From a checkpoint of a small transformer trained on Wikipedia: width 192, rotary positions.
Each number is 128 + 24 x the weight over its row's rms, rounded and kept within 0 to 255. Layers, rows and columns count from 0. The size above them is the row's rms in percent of the matrix's.

# layer 4 attention query, 96x192, rms 0.0816, rows 13-31,44-63,76-95, columns 0-63
size [120 119 131  43  71  63  60  86  77  83  92  87 121 163 146 108  92 134 114 128 111  97 112  45 102 108  88  90  87  82  70  79 106 123 125 108  93 116 105  98  93  86  90 107  55  67  74  87  78  73  71  77  86  94 106  89  84  77  86]
[[137 140 119 119 120  80 152 154 100 174 137 150 125 152 125  83 126 138 114 112 144 161 129 108 157 132 142 148 116 119 133 125  76 193 121 102 149 104 104 117 123 109 153  77 147 135  83  97 132 114 112 153  99  88 152 120 157 108  81 160 193 133 139 125]
 [127  83 159 122  97 137 165 106 124 154 103 116 147 134 133 102 124 163 108 121 169  93 134 116 129 118 136 144 163  89 159 119  75 140 106  95 134 125 100 165 173 141 146 141 145 123 116 134 110 114 123 128 124 114 114 127 153 137 115 118 159 138 141  97]
 [135 183  96 133 133 128 164 115 117 121 119 100  82 138  93 111 131  90 125 111  54 180 140 121 118 115 140 170  95 151 112 146 112 137 149 149 123 150 132 117 123 111 143 106 168 156 108 141 119 125 130 139 161  71 124 130 127 158 150 129 134 121 113 155]
 [128 153 129 147 134 121 138 102 101 123 153 149 160 131 169 142 132 131 128 128 113 157 121 144 167 125 110 147 143 114 150 101 127 101 123 132 119 127 111  86 150 192 155 117 151 131 141 100 139 112 163 169 109  86 146 155 134 105 141 175 161 149  79 132]
 [132 122 162 110  91 124 106 101  97 127  69 161 141 134 120 129 154 131 118 146 125  78 104 141 114  97 107 161 135 140 144 130 104 185 144 122 124  92 109 119 131 122 131 116 121 136 129 134 171 119 162 130 134 113 126 154 143 125 156 100 153 100 135 135]
 [113 145 144 134 148 131 155  96 110 135 112 130 160 149 110 126 104 118 129 126 124 143  83 159 132 141 106 173 129 147 160 107 113 158 116 122 126 138  83 158 132 130 165 149 162 122 117 129 118 102 148 119  93 123 128 132 118 135 156 171 126 116 173 127]
 [128 125 122 119 112 147 134 110 138 117 134 101  96 116 114 113 134 127 139 114 122 154 161 100 122 143 141 127 101 115 105 106 144  90 121  99 145 114 174 144 188 127 134 128 101 140 131 159  98 176  91  98  71 176 136 100 130  92  90 115  97 168 115 116]
 [135  72 121  98 112 124  96 124 122 148 129 168 114 142  81 146 102 115 124 115 115 108 142 131  85 126 150 115 151  72 149 100 135 131 139 146  76 138 133 104 137  69 126 114 151 114 117  68 105 129 121 121 101 130 140  98  97 117 129 160 143 114 147 139]
 [109 138 171 139  94 138 174 107 130 117 125 171 139  78 149 146 117 115 141 126 143 140  97 156 132 137 117 145 164 147 152 143 112 161 114 115 133 125 119 111 113 100 138 124 136 176 119 119 113 126 142 128 138 120 125 131 125 121 155 112 114  95 161  85]
 [133 149 177 134 102 118  94 125 131 132 125 154 167 129 120 122 118 111 125  98 118 114 118 141 114  88  97 122 155 130 135 137 120 113 119 101 138 114  93  99 127 156  93 125  99 113 133 153 174 119 146 169 119 152 121 161 134 163 154 136 172  92 145 145]
 [146 130  86 101 164 133 165 106 128 133 152 158 139 118 139 132 130 110 152  92  96 113 136 160 102 116 123 141 148 153 164 136 139 155 118 160 155 164  96 113  80 144 102 174 114  92  94 135 113 144 125 131 162 115 134 120 109 101 132 174 101 123 138  86]
 [106 143 109 138 144 120 148 119 134 125 149 145 119 146 117 125 162 141 139 131 104 116 172 123 143 134 151 161  94 108 124 105 145 130 130 121 130 132 154 124 142 141 147 129 175 116 137  88 122 127  94 100 139 161 111  84 135 131 120 162  88 130 106  93]
 [130 159 166 124  84 128 120 117 112 114 125 164 117 137 123 143 129 141 130 203 129 155 121 126 129 144 103 124 140 156 127 140 124 138 119 107 159 105 129 132 121 145 125 128 109 106 199 146 162 110 126  89 191 147 107 131  99 152 132  86 128 140 162  92]
 [110 146 152 134 113 147 119 124 175  87 141 134 141 133 140 134 139 115 142 138 138  96  98 132 125 122  97 120 153 122 132 133 152  84 142 117 144 137 124 140 133 166 139 140 119 107 177 128 106 149 125 101 178 159 153 127 109 133 151  94  64 112 137 125]
 [141 152 129 101 127 128 134 117 177 117 126 112 118 132 146 136  88 107 124  89 137 161 137 142 129 144 125 152 141 139  99 114 100 106 113  96 181 111 131 115 132 131 120 101 117 150 166 162  75 128 120 109 131  87 106 124 115 137 103 134 142 115 128  88]
 [ 97 120 149 142 117 166 118  94  95 115 126 102 124 134 114 150 136 120 135 103  98 119 139 149 101 127 151 127 117 114 115 126 184 153 176 153  84 148 156 123  95  75 105 131 129 101 115 134 118 137 142 154 182 147 103 144 105 133 131 124 101 102  98 114]
 [113 143 100 160 109  77 154 120 117 137 154 169 128 146 131 111 145 119 114 132 131 136 139 114 130 107 148 144 114 147 141 104 122 141 142 132 130  96  70 114 110 150 159 106 163 130 125  89 147 121 132  85 102 112 190 116 114 101 119 178 163 125 140 161]
 [108  96 138 115 102 134 130 102 102 146 137  94 140 131  94 116 133 151 133 118 149 122 114 115 129 164 126 116 106 137 125 119 105 167 112  80 106 117 106 147 125 145 101 190 141  72  91 109 163 115 110 120 132 169 161 119 152 147 129 156 148 155 138 131]
 [136 153 134 123 107 116  97 123 112 123 121 159 138 135 117 125 126 141 126 148 162 122 129 115 133 126 104 149  99 173 102 124 130 164 103 133 126  84 122 120 145 203 137 159 124  96 111 136 120 122  92 156 152 171 142 132 126 115 122 129 130 162 151 134]
 [121 118 142 102 137 200 104 131 130  98 143 101 141  99 136 149 145 153 150 127 113 127 122 138 137 148  81 141 144 155 143  52 156 135 144 145 134 157 120 115 127 109  81 134 141 111 144 112 145  79 126 115 117 164 118 142 101 113 140 137 141 115 143 171]
 [155 161 126 164 135 116 127 179 117 139 108 115 167 121 152 105 146 136 133  98 128 166 164 108 137 117 133 130 134 135 135  93 126 127 121 127 117 159 159 183 127 129  77  99 123 111  98 106 120 118 143  95  75  94  99 122 142 130 139 108 141 159 155 130]
 [122 138 126 145 135 137 141 145 102 126 154 121 140 119 115 139  95 108 133 144 142 123 116 165 122 165 159 105 149  90 137 204 128 109  91 106 132 108 131 126 141 135 158 142 162 133 146 153 145 115  94 131 138 143 130 133 133 124 113 166 156 110 122 112]
 [136 114 117 133 139 123 182 119 125 127 159 116 129  91  52 162 148 115 123 151 164 157  95 148 121 164  95 144 106 126 131 149 140 125 128 133  86 122 138 184  81 146 139  91 138 154 143 135 120 114 115 134 127 167 142 109 116 152 131 110 114 137 157 155]
 [143 152 134 162 121 185  96 110 120  54 109 153 146 100 144 155 149 109 179 115 123 140 102 166 113 112  97 136 148 147 131 134 170 119 124 161 119 139 131 117 136 131 106 158 144 103 150 143 145 111 172 130 146 117 101 172  86  96 169 126  71  91  94 129]
 [117 140 133 150 136 188 110  86 125  67  91 162 148  90 117 155 153  85 177 143 145 118  88 171 121 112  91 130 145 156 139 119 162 127 120 154 139 139 131 105 144 110  91 170 117 119 162 157 139 119 154 115 154 127 107 153  84 107 177 115  92  86 160 128]
 [132 143 135 167 160 169  75  74 156  75 100 167 125 108 138 152 121 100 146 146 130 127  96 170  98 138  93 139 155 141 126 120 163  97 142 144 129 120 138 103 155 143  96 157 110 113 184 169 146 114 152 157 157 121 111 145  87 128 171 102  90  62 135 125]
 [100 120 109  92 119 106 165 141 131 152 148  80 129 160 133 119 105 157 102 113 108 114 156  85 169 122 156 133  95 106  91  89 105 143 146  93 135  92 113 171 110 140 162 103 161 151 103 110  91 149  94 118 111 122 154  90 167 135 101 130 140 161  90 129]
 [101 137  91 148 109 123  95  92 151 141 144 115 139 125  91  86 125 111 109 129 145 159 132 146 107 140 138 186 112  94 110 165 104 131 120 127 120 132 148 123 121 119 186  86 135 126 144 140 110 122 116 161 134 174 102 135 123 133 138 151 137 146 161 163]
 [143 129 147 165 110 170  99  99 138  86 131 147 141 107 142 131 142  92 166 157 156 134 101 173 107 169 100 137 154 135 143 160 147 144 149 139 117 117 134  97 117 111 110 131 118 119 170 173 190 101 142 116 143 113 112 153  88 137 179 130  93  84 150 122]
 [121 160 153 117 114 147 120  74 101  75 101 157 155 113  83 155 119 140 157 164 158 102 117 159 129 147  84 141 137 132 106 158 153 139 121 139 166 120 124 118 116 136 114 152 113 138 134 187 105 147 157 133 178 174 140 143 108 124 182  93  91 108 178  94]
 [159 118 119 141 114 147 153 121  85 110 108 150 132  96 122 142 142 138 166 112 152 114  85 162 117 152 117 117 158 134 141 147 127 118 121 143 157 145 122 133 121 149 108 146 136 164 118 118 134 121 160 142 159 102 136 133 120 127 133 113 124 118 128 122]
 [142 102 111 121 115 108  99 121 166 171 114  95  88 145 133  93 124 146  93 138 113 111 132 107 133 146 179 147 115  96 149 151  79 112  97  93 138 112 162 148 143 121 149 104 135 113  95 128 129 147  84 135 131 128 107 114 144 117 137 115 146 129 169 127]
 [118 146 135 170 141 122 131 167 126 110 117 140 134 114 137 152 131 102 150 152 113 163 108 140 107 101 105 127 122 141 105  92 165 197 125 140  98 152 150 127  81 115 107 155 135 118 122 111 131 136 161 110 100 114 122 145  99 110 151 143 133  84 134 122]
 [135 171 129 127 163 176 132 140 114  65 107 106 113  84 189 177 155 115 172 120 148 124  85 152 138 129 121 126 110 133 132 124 163 128 138 157 124 115 143  79  79 112 126 148 116 111 129 132 117 102 169 127 131 135 154 164 114 118 159 112  95  76  95 152]
 [127 144 137 129 135 174 110  96 128  79 112 123 123 104 154 156 120 125 172 135 134 120 103 162 128 171  88 110 135 146 120 119 151 124 159 159 158 129 128  89  81 115 118 129 142 108 140 139 107  93 179 141 128 141 158 189 100 120 179 120  87  88 127 132]
 [117  67 120 151 144 114 103 108  95 136 143 100 139 152 108 107 144 112 121 106 137 160 116 125 137 132 157 128  94 131 135 181 157 130 111 125  90 118 192 129 113 125 156 117 159 140  84 158 137 109 103 155  97 149 116 134 140  92 127 122 145 163 118 142]
 [118 101 127 153 107 101 148 173 120 124 124 133 103 117 155 158 151 108 149 148 128 146 136 129 137 107  95  92 133 170 119  68 126 148 154 156 129 146 101 126 113 100  92 123 122 152  84  94 147 121 131  78 121 128 138 109 127 134 101 137 150 128 164 127]
 [176  71 130 109 144 154 156 152 100 144 177 107 105 115 129 129 141 145 134 134 156 131 104 154 118 137 108 145 116  96 173 108 130 142 133 122 149 141  91 105 167 101 127 127 153 120 143 123 182 101 122 101 149 123 144 138 158 115 125 137 156 125 131 127]
 [112 129 149 132 150 144 138 119 119  96 111 132 116 124 139 145 147 165 147 133  91 138 173 119 117 115  98 134 133 190 140  73 137 125 151 114 124 145 148 105  98 172  80 146  91 110 147 131 126 133 123 122 130 140 157 130 117 170 146 102 125 124 161 112]
 [144 104 133 117 145 121  97 136 121 136 130 136 137 174 118 112 127 139 129 104 148 135 172 115  88 129 141 123  99 108 154 110 149  82  75 131 137 150 154 152 118 150 147 116 102  79 109 116 108 151  84 100 110 158  91 125 126 144 131 139 107 150 105 155]
 [137  86 116 140 122 151 138 150 113 125 131 142 109 133 129 134 123 128 126 124 135 143 135 120 162 113 124 136 135 170 122 161 134 132 116 146  98 102 129 167 102 128 151 190 112 143 100 142  93 152 121 109 163 142 111 122 113 101 115 111 128 121 139  85]
 [109 146 137 178 112 129  59 147 116 135 103 116 142 141  98 116 100  96 143 111 116 133 128  98 173 142 139 146 125 165 150 155 140  84  90 141 141 119  84 111 172 160 102 143 138 168 131 167 127 103 143 136 155 118 141 126 162 144 135 136 156 132 146 109]
 [177 107 163 158 151 153 112 150 119 137  84 124 181 144 114 123 163 145 136 173 129 121 127 126 131 142  80  75 108  91 125 152 121 111  87 140 146 122 196 118 159 130 133 154 128 163 118 105 144  73 112 107 143 173 103 123 106 115 114 121 131 133 141 144]
 [141 147 129 133 134 189  90  88 118  47  94 148 135  97 159 175 165  94 182 123 155 128 103 162 116 123  98 139 146 168 151 128 166 110 121 139 135 121 132 103 132 124  94 151 142 104 162 140 142 117 150 117 149 136 112 169  98 116 174 128  88  86 141 138]
 [102 147 125 117 103 133 131  80 115 131 127 134 134 150 123 116 126 112 151 128 114  80 114 116 112  93 108 133 153 103 132  95 105 150  90 105 170 118 104 127 162 117 129 151 144  93 127 139 101 128 110 119 121 152 133 131 136 145 170 128 113  90 147 117]
 [140 161 121 138 135 125 109 114 129  66 108 175 145 123 127 162 135 100 154 153 133 104 110 176  85 149  87 134 140 128 146 114 166 123 167 124 139 101 138  82 100 123  87 168 136 118 157 162 161 131 138 130 158 151 108 153  92 115 164 112  88  71 171 144]
 [135  98  99 106 138 116 133 136 155 155 128  98 128 135 107 113 116 155 104  98 149 116 136 104 136 119 156 101 125 110 101 173  91 103 127  86 124 119 145 185 124 155 142 106 153 134 107 126  77 193  90 139  92 125 152 134 163 143 111 133 154 168 100 133]
 [121 134 142 127 103 102  86 132 133 140 127 133 155 149 113  99 123 102 111 143 122 116 104 134 102 137 127 159  85 118  95 130 155  94 146 124 111 125  74 120 116 158  97 112 172 129 150 127 121 110 112 142  88 170 117 132 120 168  94 118 140 142 151 171]
 [125 157 172 156 114 152 141 134 128 103 117 167 147  84 114 142 146 110 154 144 133 102  94 167 108 142 111 158 176 107 139 126 128 130 133 138 150 140 134 116 117 119 135 129 137 107 135 179 153  97 191  92 162 102 170 144  87 133 144 106 121  97 183 125]
 [112 152 159 155 114 152 121  90 108  97 126 176 125 111  86 137 162  70 174 149 141 153 117 158 117  92  75 137 157 159 126 136 139 134 131 148 173 139  89  85 140 111 128 113 156 163 128 183 137 110 155 120 138 123 149 164 111 134 163 143 102 126 187 103]
 [152 108 122 106 103 174 133 101 137 121  89 117 114 144 105 137 151 129 147 114 186  96 149 141 142  96 115 143 176 144 119 129 122  96 103 125 114 163 102  92 127 130 107 136 108 156 116 125 139 104 169 139 106 139 158 142 125 120  98 116 128  89 150 122]
 [166 137 110 135 106 102 126 121 119 127 108 159 128 159 146  91 130 151 111  91 111 142 134 102 157 158 125 157 130 129  87 165 113  91 132 131 133 110  97 127 231 153 132 125 150 127 121 126 116 133 112 153 185 149 110 114 161 145 126 138 150 146 111 148]
 [104 133  86  96 119 132 124 133 123 122 108 177 145  96 115 137 176 105 125 141 158 118  97 152 106 148 113 138 139 108 138  92 144 162 129 138 108 121 105 141 119 151 109 118 134 146 105 112 185 142 128 110 148 103 121 146  94 119 132 112 101  79 102 142]
 [101 126 135 120 114 133 122  93 134 103 108 125 102  95 116 172 106 142 136 161 161 103  86 110 128 119 119 111 151 138 102 140  91 114 148 146 142 138 132  85 149 128 126 150 111 136 136 131 117 148 150 141 150 118 135 109 132 142 151 117 144  88 174 121]
 [118 107 116  98  94 140 123 126 139 112 103 168 161 120 120 163 139 160 137 126 109 142 100 138 144 129 113 109 201 164 126 153 129 116 150 129 144 141  82  76 111  69 111 146  80 173 135 156 121 163 122 122 174 129 159 130 136 131 151 132 134 131 178  97]
 [ 92  95 144 134  92 116 137 121 146 112 113 111 143 143 159 140 125 123 136 134  98 126 124 101 131 156 153 103 137 153  71 142 150 113 158 138 132 130 124 138 146  80 144 151 156 150 141 128 109 155 115 129 151 135 160 104 131  79 161 103 139 157 158  91]
 [150 137 134 115 128 105 150 144 125 137 177 131 124  92 160 118 109 116 144 132 163 149 157 131 149 119 150 100 115 107 119 142 130 140 137 132  81 133 135 107 138 115 146 131 140 134 121 117 178 104 115 130  84 132 142 112 119 132 118 132 128 123 102 154]
 [128 119 121 108 111 102 107 162  98 131 110 134 122 107 149 135 124 110 107 131  82 144 150 125 105  80 135 128 119 114 152 130 143 107 154  91 140 123 118 119 121 149 123 125 121 143 133 179 111 143  84 128 127 172  95 156 136 124 130 110 147 166 121 176]
 [ 99 142 109 128 110 161 173 128 142 111 135 144  98 102 152 160 126 103 133 126 144 123 151 153 123 113 123 150 140 133 106 141  78 155 145 102 140 118  95 139  93  94 149 148 153 135 142 146 174  93 153 108 142  78 128 108 122 141  94 103 125  93 137 113]]
# layer 4 attention key, 32x192, rms 0.0616, rows 12-31, columns 0-63
size [ 66  86  83  78  80  93 102 127  93 133 127  93 107  83  86  84  90  90  73  84]
[[126  74 166 105 145 149  85 164 125 134 127 109 117 121 173 114 161 135 110 121 145 115 163 132 123 105 141 166 127 138  92 147 140  88 136 128 134 167 130 101 123 155 149 134 155 102 137 156 115  94 130 127 121 121 129 146 115 100 140 128 109 186 116 120]
 [ 98 153 188 127 104 119  98 117 115 133 136 134 170 119 121 135 136 131 128  96 127 101 139 126  92  91 145 119  68 142 152 123 143 130 129 150  88 144 142 110 167 148 101 102 143 111 138 137 139 170  95 143 120 196 130 129 143 150 135 121 127 118  95 130]
 [ 80 130 140 197 103  88 135 150 109 134 126 134 115 135  81 158 106 120 132 133 134 120 108 108 120 146 150 134 131 112 129  22 111 156 131 129  99 109 121 114 122 116 131 113 105 120 112 118 146 101 111  99 143 159 124 138 137 164 120 133 143 104 109 103]
 [109 119 113  97 144 114 136 155 168 103 130  97 115 122 182 113 133 151 131 160 171 131 132 128 108 131 102 144 126 129 135 160 120 164  88 105 133 123 134  71  56 109 140  89 108  90 135 118 111 174 146 120  70 118  91 134  77  83 130 137 132 145  85 123]
 [120 129 131 156 137 167 119  81 132  82  93  98 148  99 145 155 166 141 168 111 148 115  94 169 132 154  93 141 148 167 108  76 143 125 128 152 152 119 114 123 134 145 108 160 143 135 140 123 117 106 137 158 122 133 117 161  98  83 162 100 109  73 135  94]
 [108  79 104 116 138 117 139 135 122 156 140  89 130 181 152 113 135 168 105  79 160 136 126 103 136 141 136 147 136 114 112  88 105  90 135 110 149  96  81 135 132 120 127 100 150 178 100  85  96 143 102 157  99 112 130 114 143  98 114 125 160 142 127  90]
 [137 135 142 135 125 178 123  63 115  70  87 144 174 102 146 155 163 137 182 123 146 114 106 159 118 142 117 146 136 176 143 112 133 118 138 145 158 124 130 118 132 131 103 167 132 126 128 144 124 107 155 135 165 120 121 165 101  86 182 104 105  92 152 102]
 [123 121 135 112 122  73 147 164 125 196 164  84 118 154 121  84 103 156  45 127  87 126 172  82 130 119 147 142 101  84 129 117  83 137 130  92  94 136 131 156 131 127 155 110 136 134 124 114 128 142  95 125 111 135 122  86 180 137  77 124 155 175 116 120]
 [135 180 122 119 136 107 160 127 127 150 141  86 125 132 146 123 147 150 124 101 104 118 134 102 148 152 104  96 145 129 144 140 101 121 114 126  88 107 141 145 102 123 160 121  70 139 110 101 119 138 153 119 125 139 130 132 124 131 112  96 127 146 106 150]
 [132 131 134 153 145 165 117  85 119  61  80 147 145  77 125 157 152  85 178 152 143 119 112 175 131 137 134 122 148 135 138 106 149 124 133 157 129 140 111  70 136 123 106 139 142 123 149 139 143 101 157 126 147 126 131 141  91 125 180 126 100 100 109 124]
 [128 153 142 162 135 165  83  66 142  74  82 157 127  99 158 178 176  98 181 143 120 108 109 169 101 155 108 130 138 136 146 132 139 107 122 147 176 106 152 122 126 146 126 138 100 116 149 155 142 125 172  83 132 128 122 166 102 137 152 110 108 108 125 144]
 [161 136 126 141 153 139 113  86 117  92 107 173 118 100 175 141 155  78 154 130 148 123  79 134  90 147 132 110 120 152 127 152 136 123 122 155 117 155 145 117 132 116 141 148 137 118 180 137 149 123 130 147 166  89 114 135  92 109 172 150 133  73 118 125]
 [154 118 112 144 103  98 107 189 150 166 139 118 113 165 114 119 132 169  90 129 144 134 118  78 143 114 155 128 112 133 159 121 126 137  78 123 103 134 108 154 149  89 127  79 112 155 119 105 140 172 112 138  97 134 137  74 177 170 115 136 156 164 113 119]
 [139 146 139 174 162 143 177 133 115  97 157 144 113 132 114 129 168  89 144 121 143 149 114 154 157 148 116  94 139 105 106 137 168 125 145 135  99 141 143 101 124 118 106 131 149 115 129 130 134 113 136 173 116 102  95 104  61  83 168 140 119 102 177 122]
 [ 78 114 158 155 132 177 113 160 125 110 111 137 131 111 146 139 109 111 153 126 158  87  91 177 103 143  75 118 144 115 141 127 129 107 113 128 128 106 153 112 130 107 109 163 118 129 130 135 103 104 149 146 116 136 105 160 135  93 136 109 123 165 157 138]
 [110 107 117 143 143  91 143 179 118 121 101 142 134 121  88 173 144 156 130 179 135 106 131 155  98 123  89 134 123 135 137 111 146 105 108 143 140 140 143 111 107 138 139 141 120  77 114 101 133 102 139 147 125 127  81 150 126 152 112 101 124 125 130  97]
 [ 91 162  64 167 168 112 123 158 131 118 128 112  98 132 143 129 127 157 119 143 159 114 141 131 138 138  89 115 146 102 124 116 113  89 143 111 132 133 152 127 142 132 157  79 119 171 156 117  93 130 131 145 162  98 152 126 109 147 107 159 147 149 112 102]
 [156  84 110  74 129 165  83 175 145 134 148 132 125 117 132 162 134 162 132 149  90 146  70 131  92 138 142  91 144 138 157 134 140 118 167 144 151 106 110 126  93 105  87 151  57 122 122 150  97 137 144 153  96 160 132 132 119 125 131  93 132 102 102 124]
 [191  95 121  68 115 189 134 140 143 140  96 119 138 110 149 140 103  88 140 106 129 145 112 139 122 129 134 141 101  87 129  95 114 149 145 127 135 117 141 110 147  76 157 111 129 122  85 117  76 122 130 172 129 153 109 124  92 140 127 113 116 124 109 131]
 [126 103 147 110  90 133  63 140 147 130 109 140 132 125 140 164 101 134 150 129  64  94  99 119 132  95 109 124 159 133 176 126 162 128  94 148 108 113 154 113 147 128 111 115 158 110 121 111 120 193 135 128 120 137 158 153 111  92 151 127 109 100 112 150]]
# layer 4 attention value, 32x192, rms 0.0657, rows 0-6, columns 0-63
size [ 96  89 110 106  98  99  92]
[[133 123 103 158 132 129  82 134  91 143 122  86 165 132 118  98 110  99 120  88 132 166 150 140 140 108 109 165 105 104 169  99 115 140 125 102 126 151  83 124 110 192 165 115 119 134 143 143 130 130 150 147 131 158  79 114 116 176  90 160 139 133 142 123]
 [157  94 152  93 104 148 106 119 118 127  86 109  85 131 131 148 124 150 112 131 170 150 157 111 123 139 141 109 162 110 162 102 104 127 113 111 148 141 162 127 152 144 103 135 140  84 100  92 167 111 107 106 102 186 112 154 125 121 148  95 112 126 161 115]
 [134 160 120  76 166 127 118 110 153 133 102 153 133 101 131 152 147 120 107 123 166 123 130 112  81 130 126 127 135 127 145 117 128  99 122 122 111 117 143 100 161 106 122  96 143 103 136 128 117 133 142 115 141 136 191 131 120 170 124  77  76 146 125  94]
 [181 147 103 112  89 117 151 133 174 152 120 124 172 112 138 144 135 113 139 133 125 127 118 111 146 205 129 142 125 116 131 141 101 119 104 119 152  68 137 160 115 114 160 121 157 108 128 104 161 106 132 118 117 136 112 127 147 137 154  93 131 134 102 166]
 [102 133 132 143 144 120 114 120 174 123  96 156 134 132 146 178 141 139 109 135 156 125 136 132 124 132 134 152 107 101  85 176 101 152 137 144 108 180 181 132 201 148 141 104 152 123 146 123 106 134 148 141 142 111 152 136 127 136 114 111 114 155 110 153]
 [145 149 149 133 151 120 132 124 107 129 100 132 173 140 150 125 144 116 143 132 118 186 134 123  79 133 136 153 123 182 122 115 143  97 201 137 102 164 161 109 142  64 161 117 160 153  66 170 131 110 129 141 144 140  89 105 134 111 132 114 134 137 120 146]
 [149 152 131 124 177 100 128 152 126 112 127 120 122 132 140 138 103 111 132 108 132 160 147 112  98 112 106 118 117 165 146 132 123 108 165 134 154 161 126 141 102 104 129 157 139  73  95 125 175 127 130 132 152 108 173 141 154 153 141 117 104 134 117 102]]
# layer 4 attention output (transposed), 96x192, rms 0.0621, rows 0-6,32-37,64-69, columns 0-63
size [ 72  66  70  78  68  66  73  90  95  80  80  96  88 126 118 134 138 127 130]
[[126 153  92 106 134 110 123 167 126 124 131 167 151 136 124  90 145 115  88 126 162 110 172  98 154 120  87 123  99 150  86 123 115 113 113 143 151 111 135 108 100 113 134 115 133 143  84 156 115 141 127 150 131  95 147 110 151 108 118 152 162 113 125 201]
 [149 123 118  90 159 124 108 140 111 139 147 147 176  75 122 117 124 157 132 101 128 126  97 142  83 147 116 127 122 121  70 135 126 134 164 164 179 167 130 127 106 142 128 164 142 116 132 121 116 148 114 117 150 116 109 140 120 175 131 133 116 111  87 143]
 [121  99 157 153 126 154 138 132 148 156 113 115 108 124 125 142 125 141 177 130  74 137 131 169 138  97 174  98 125  87 136 139 127 101 148 120 120 186 155 152 135  94 123 119 128 118 105 112 110 134 120 139 161 105 117 131 128 124 137 134 120 145 121  95]
 [123 179 110 127 145 121 129 154  98 153 111 152 136 143 137 128 121 120 137 105 127  89 146 173 131 102 142 165  96 164 127 126 126 161 128 145 134 136 166 105  94  85 147  93  76 122 148 159 136 157  85 122 117 154 133 115 148  97 122  87 145 114 126 110]
 [160 111  90 109 136 160 114 137 143 168 147  91 150 125 154 105 161 113 112 136 139 146 153  93 172 174 122  98 100 148 112  99 118 137 136 119 141 164  91 121  88  89 104 120 149 141 163 122 155 157  89  83 121 110 134 145 111 136 124  94 164  81 131 102]
 [127 107 103 147 152 114 137 148 143  89 114 136 128 113 137 145 122 120 175 168 161  87 141 137 125 156 103 104 134 109 113 138 132 147 101  94  96 116 127 134 128 153 115 176 169 158 153  63 152 129 150 134 102 153  89 140 112 171 156 132 143 120 155 155]
 [129 107 158 139 117 166 138 147 150 128 118  93 136 113  73 153 128 136 117 120 119 132 141 141 143 121 144 109 161  96 120 126 183  92 110 109 119 166 122 145 156 125 114 165 105 152 127 102 114 114 141 124 144 111  75 170 144 138 150 128  93 153 111 108]
 [137 143 136 108 109 134 148 154 137 126 121 137  96 114 144 141 140 134 133 156 131 116 138 126 126 131 106 123 158 154 109 119 104 151 160 144 113 150  89  95 132 170  92 112 113 143 111 125 135 157 122 114 150 148 131  95 114 168 106 116 164 131 176  99]
 [120 100 166 116 154 114  92 153 123 113 127 117 114 135 109 105 135  96 180 107 101 115 135 130 169 176 117 118 117 117 143 143  91 143 173 161 173 159 119  92 139 111 119 176 109 139 126  77 122 121 112 149 129  90 157 108 127 117 147 150 182 136 127 134]
 [130 107 126 120 155 127 120  96 123 184 151 145 170 134  98 117 124 118 103 126 158 157 127 172 122 156 132  94 127 114 165 178 114 114 106 110 109 109 133 120  80 118 144 133 143 106 118 159 131 114 125 146 131 136  97 167 114  96 147 112 105  70 143 137]
 [145 186 160  96 130 130 118 148 141 126  98 136 102 135 129 109 135 149 101 138 103 153 132 136 123  86 144 133 138 137 125  87 122 125 147 152 120 188  76 134 140 138 139 172 109 141 114  92 107 134 151 150 123  98 159 104 142 100 126 146  87 169 104 116]
 [120 156 115 104 173 117 142 171 154 106 134 164 118 142 123 100 143 123  66 113 153 147 122  80 108 147 151 114 142 115 128 147  92 117 109 120 131 130 112  89 112 116 130 132 123 107 187  98 131 112 114 124 143 120 104 120 108 138 125 132 127  80 138 151]
 [137 120 107 129 189 146 116  97 137 139 106 122 150  70 138 117 117 113 114 163 101 118 130 168 149 104 163 110  94  92 122 115 110 136 123 130 130 117 106 122  96 119 141 164 136 119 121 155 101 110 106 124 130 165 104 144 150 107 121 128 102 123 112 156]
 [140 139 155 130 121 161 179 136 137 146 142 146 125  91 158 148 144 134 137 144 124 106 129 124 123 121 154 137 178 132 156 118  97 122 128 115  98 151 120 108 129 131 130 116 116 100  87 116 119 137 139 137 162 139 103 114 104 126 127  81 116 132 169  87]
 [148 148 128 112 155 105 144 142 141 117 129 126  93 108 177 121 153 104 183 120 141 155 133 120 148 124 111 127 149 134 179 153 147 123 177 136  71 129 150 135 147  99 115 141 111  91  92 114 103  71 105 127 146 169 148 147 128 118 131 147 126  74 127 116]
 [113 138 115 149 140 138  96 134 125 170 114 144 156 144 132  86 145 129 103 131 113 133 130 117 130 169  70 143 131 153 130 145 122 150 117 123 121 122 144 114 162 145 131 153 137 130 123 144 127 119 150 135 107 150 121 141 134  96 136 140 158 120 147 123]
 [141 152 128  94 144 164 139 126 156 139 151 109 143 155 137 118 130 138 108 142 128 131 148 139 124 125 132 127 100 133 138 159 122 143 152 153  99 134 113 138 114 148 121 165 133 147  89 101 106  93 117 117 150  87 122 139 104 143 169 119 114 150 123 113]
 [109 103 101  77 121 101 166 110 121 125  97 153 163 130 187 119  91 128  90 131 154 168 124 113 118 107 121 129 127 105 130 134 126 104  91 154 121 112  81 139 196 158 143 136 126 127 125 133  99 122 160 139 184 134 129 157 142 127 140 150 123 111 106 151]
 [ 81 158 139 122 135 117 143 135 132 157 115 160 109 125  96 122 126 124 110 138 110 130 117 122 151 112 182 127 131  84 117 143  91 112 119 142 188 128 118  99 172 187 115 140 153 122 118 146  87  63 106 145 143 163 117 131 116 127 119 147 151 182 137  99]]